Weights of a small transformer language model.
Architecture: rotary positions, untied embeddings, capped logits.
Each number is 500 + 25 x the weight over its row's rms, rounded and kept within 0 to 999. Layers, rows and columns count from 0. Numbers have three digits each. The size before them is the row's rms in percent of the matrix's.

# layer 12 MLP up, 448x192, rms 0.0698, rows 238-247, columns 96-191
099:519463530466474489518482510488484468486532474454490488493458488461475501499454516458484457484505498539457490518443522517458474524526460524505512496521517525463491481484496498526467525495450525501467525490499491485547507493526508520478495478509519550500455523499510475524472498457537503477
098:493506535532500506544504555500496508455535504477520513542494485515497517520483499483483472471469510493453500524529501496478478519467475491508508507512529491465482432466524478482515506421471518521508506511453527511493504512573521527502489468532520548508495513516523472511493463471485513526
098:443485511520473537503474451489467513476463495472477467499525478494504537505517473499496497514521453451497506527506487482469504527472539510492497508494522546500447549526508497501538487494509476476491461518477519506468550505504457469460499484507493515520502497537550510514478464466525513486
105:517492464448546518469533477479507517502520450484478508484478454501470508492517517480518539567477501532536492496494427467468475486521474520486483508519458481497520501504488493523478479513524472453484522491493493497531514520536492462498457461510519471496471473470520515498499480481456477487
102:484487493486532529496460528511485493558482475455527483537485505499499478496462536528530473523534498459518494473508536525527483521508468551564495500492461480486474482523494481488509524533522454478510518468501486504526475513450491481505488534461496499494463476517486509473519477542515533511
102:528516530533534512494470519540500477473490484546470498567458492473526498555509518488530531498485488504484495502514522501497500461533550501494520498513530506520504526481522498542508520522495504480552499478489549446443486488497482477488527567458453520520536519512494474446522485567501511500
098:483529529491461530483489523472498549534501433501531475484510480518538515516523492486506508469538502520514464508491474517544494498521575484468482526485520494473512462495513532491479503517463507491475498433500493510451503510492451520492507471479514496451514519509511516495537474473498477551
100:466557493464470516531444510502486515498510481519508539492476451466495486529480519511552508486513469512495495512533503508491468549496497462489505483504486480469531461484494509468514516474462502487472440474492493547486470488503506473500494506476496483489516500477472462562491508484457493482
096:521499530491464484472434467463488494531524518488517535484463537500503537507505516470497483514482506471510504488511496493523531466487499473537496489527480506522517519492505462484505493525507531498490535486503543518505511485469545513447531544481471497460489506481506521483514507478489496438
100:494473478507485485533510469504494472502486488494524518483490508547521507516526551507527542504463503440517492516504457507486494514497508480478521435458493455504483544496524528480498471497480495477455465478546481480519528461510494476483537477541507490467465482498542479536511513457514484493
# layer 12 MLP down (transposed), 448x192, rms 0.0691, rows 238-247, columns 96-191
101:506540483470493504508460508480507511455518523479537485495487502522478466509514524489511486471510468530490488514495482473508479463532485494495506522493517514495481501533510495472495530521488485515501470579514472495509495487479494527482536482484465486534461504518553516506474498454486524436
103:488471565476520500486529542471501459532512519475467475517474459530493458519470516482522432461457518481464490517515524524477504503525526496511485491524503481465493483502479446513488498496472509511495508532499482542485453500521494553471476467517495542496528459534477504532470490511513503480
101:518496519532497519486488512503512542506495478525491515492568479453466534493473527481516501462472495492519486504469489497473496541501518500483520542517511485472494536541500449509496481522484498483512508535491485452465498503499511495517485468489509448412452425474512464494541528462484509539
103:505485519532518506495519523501493505515498480504484492537478527511455531467475472536504465495514437480485468496526512477475509452464507493484512475559486489485466524486511449496502516511456542491476491480483492497512539488530507478471558483519490450513483485466509520541547468452484470449
101:481499503513476461511530527480527465421494462506491519496557504516514485451488545465513494497495509484487479498500481514482485533447519482462509475539506501439488510473524507510495492495509525472520524524496478476471559467515446505510498484526488516495488489490479443502490466495484489483
105:481488533528484483511526528519502453468452481458478507463490483494519505528507474479511503499494529512497453504480523521538491496506534507509523482496478492502530467502498518530507518485543495507484527549498524447493485501498481535538475446514499488520506522459498477495521509480501519529
096:514487493495458450536532473537537497511523552508492515485450516500459480453492466559466479502482519497472493485512512522464471528515506498540488473491476508551480489459468522475504554444485511485468527523494514484478542509499519471520497489464506485527523518457489512508486535469521524488
099:494484470522533481507512490515537507536489472504540484511495527476481485504499485516501513483556521559484470507478466540514500441499519525507513478505491497493478505517457493489497487496531523472526493499504510510507494528495530465480498452479481446510526483489487454467450485501479523506
098:502479523511479476458461514481482522507498521483462518490516499468550525510480506498469475505524498490504449511453483469485523475509523522480481538503499469471518522495469543506477491501533500481477492464513435486521486486458509555486543481537513509479478513513493533515488533492509509501
102:527471460525520516497527471473484519534483474486494471469504497462480509516553509530541530476479502526498480475527550477498461482518524480525456510506486461522521535493518456549498511520509479555468482547476491503483484475482470518518542469538526487490467530499494500483503496481493481469
# layer 12 MLP gate, 448x192, rms 0.069, rows 239-247, columns 96-191
105:534442533519464525514484531485530505527529481502510484485498515476531520469506511524475503497502486519483554483517507521533518536484502527505511545536479493454509543452520478502531466520533543522462462508526502457461486483467536502490507536482465512492501518473497484553506492443536537464
099:543521526506520516518500471436475521528489493539504504515511530494496457521522519519531508471528515484495502485545500503527539467503515483500537504482545488504548500471417507476486505496479526551484525545498511498534464461480477514492476533532525475505525529460502483517485489491487519509
099:498535554531513495475486504518500494458515508479532504512460508500482496505476522490518503532507497451508526490473466535504503504493513549498480530472490491519467512519505463474493504480486518514545518504510462515519521455527464495485485491513500505480446458506530483467541515487493531437
102:500492509488519441522484502450504496509505477478484499466555466474493505492467513490487507476468521535530494473496497504504469506506548499482517555534432505552550504517492544498460473523479532479541519510496470533497492521497451481520503513472503490492457491501523504464511565519508524479
103:521525490478471476478483497524459478498522480481519458553493471499520487505500519496504477455485448495471464468499499503540514521527516488455461478465508500523497555516530479494492495487471543458490525504506498526495488516510516527513551518495523474476471470482516499457490491568463497492
094:468537522455447511485525513525505457556478488533474498474425495510514516481483469537507514480492514481520495506496484538481468506532527526480506494491545581500511508492533514519522483515447492525473499505513466478521480519503532510534509520458503459481467507553492477467544508532500515474
098:520516528467479479534477475480513518500511500509504504524529485526528496464543550495491523454486506481546545482527469500517465495484452510488534502509518508504507470475529507501506526518492478511466489489523492485449519501471493441455527512508534584524516503496463502533560498482474499464
099:527519492453501482454511458477522523521529507525512476530456479473488484511479535484474471502501464499515518520520503495527479538527491479499482493506485481476526532512536518466497504493542512446476483472469512568472508491472488475477521501498510454528474513483521552487535506466480512450
100:500490512499498477504501471494503487503478496559496459463557527489516541502500528501467496489505516505503497525517478485503497545499531545451510492491498498496473517523511499482461530511523460487474489513506491503525466501486549524514470458497520527504558505477531533500462478521565507480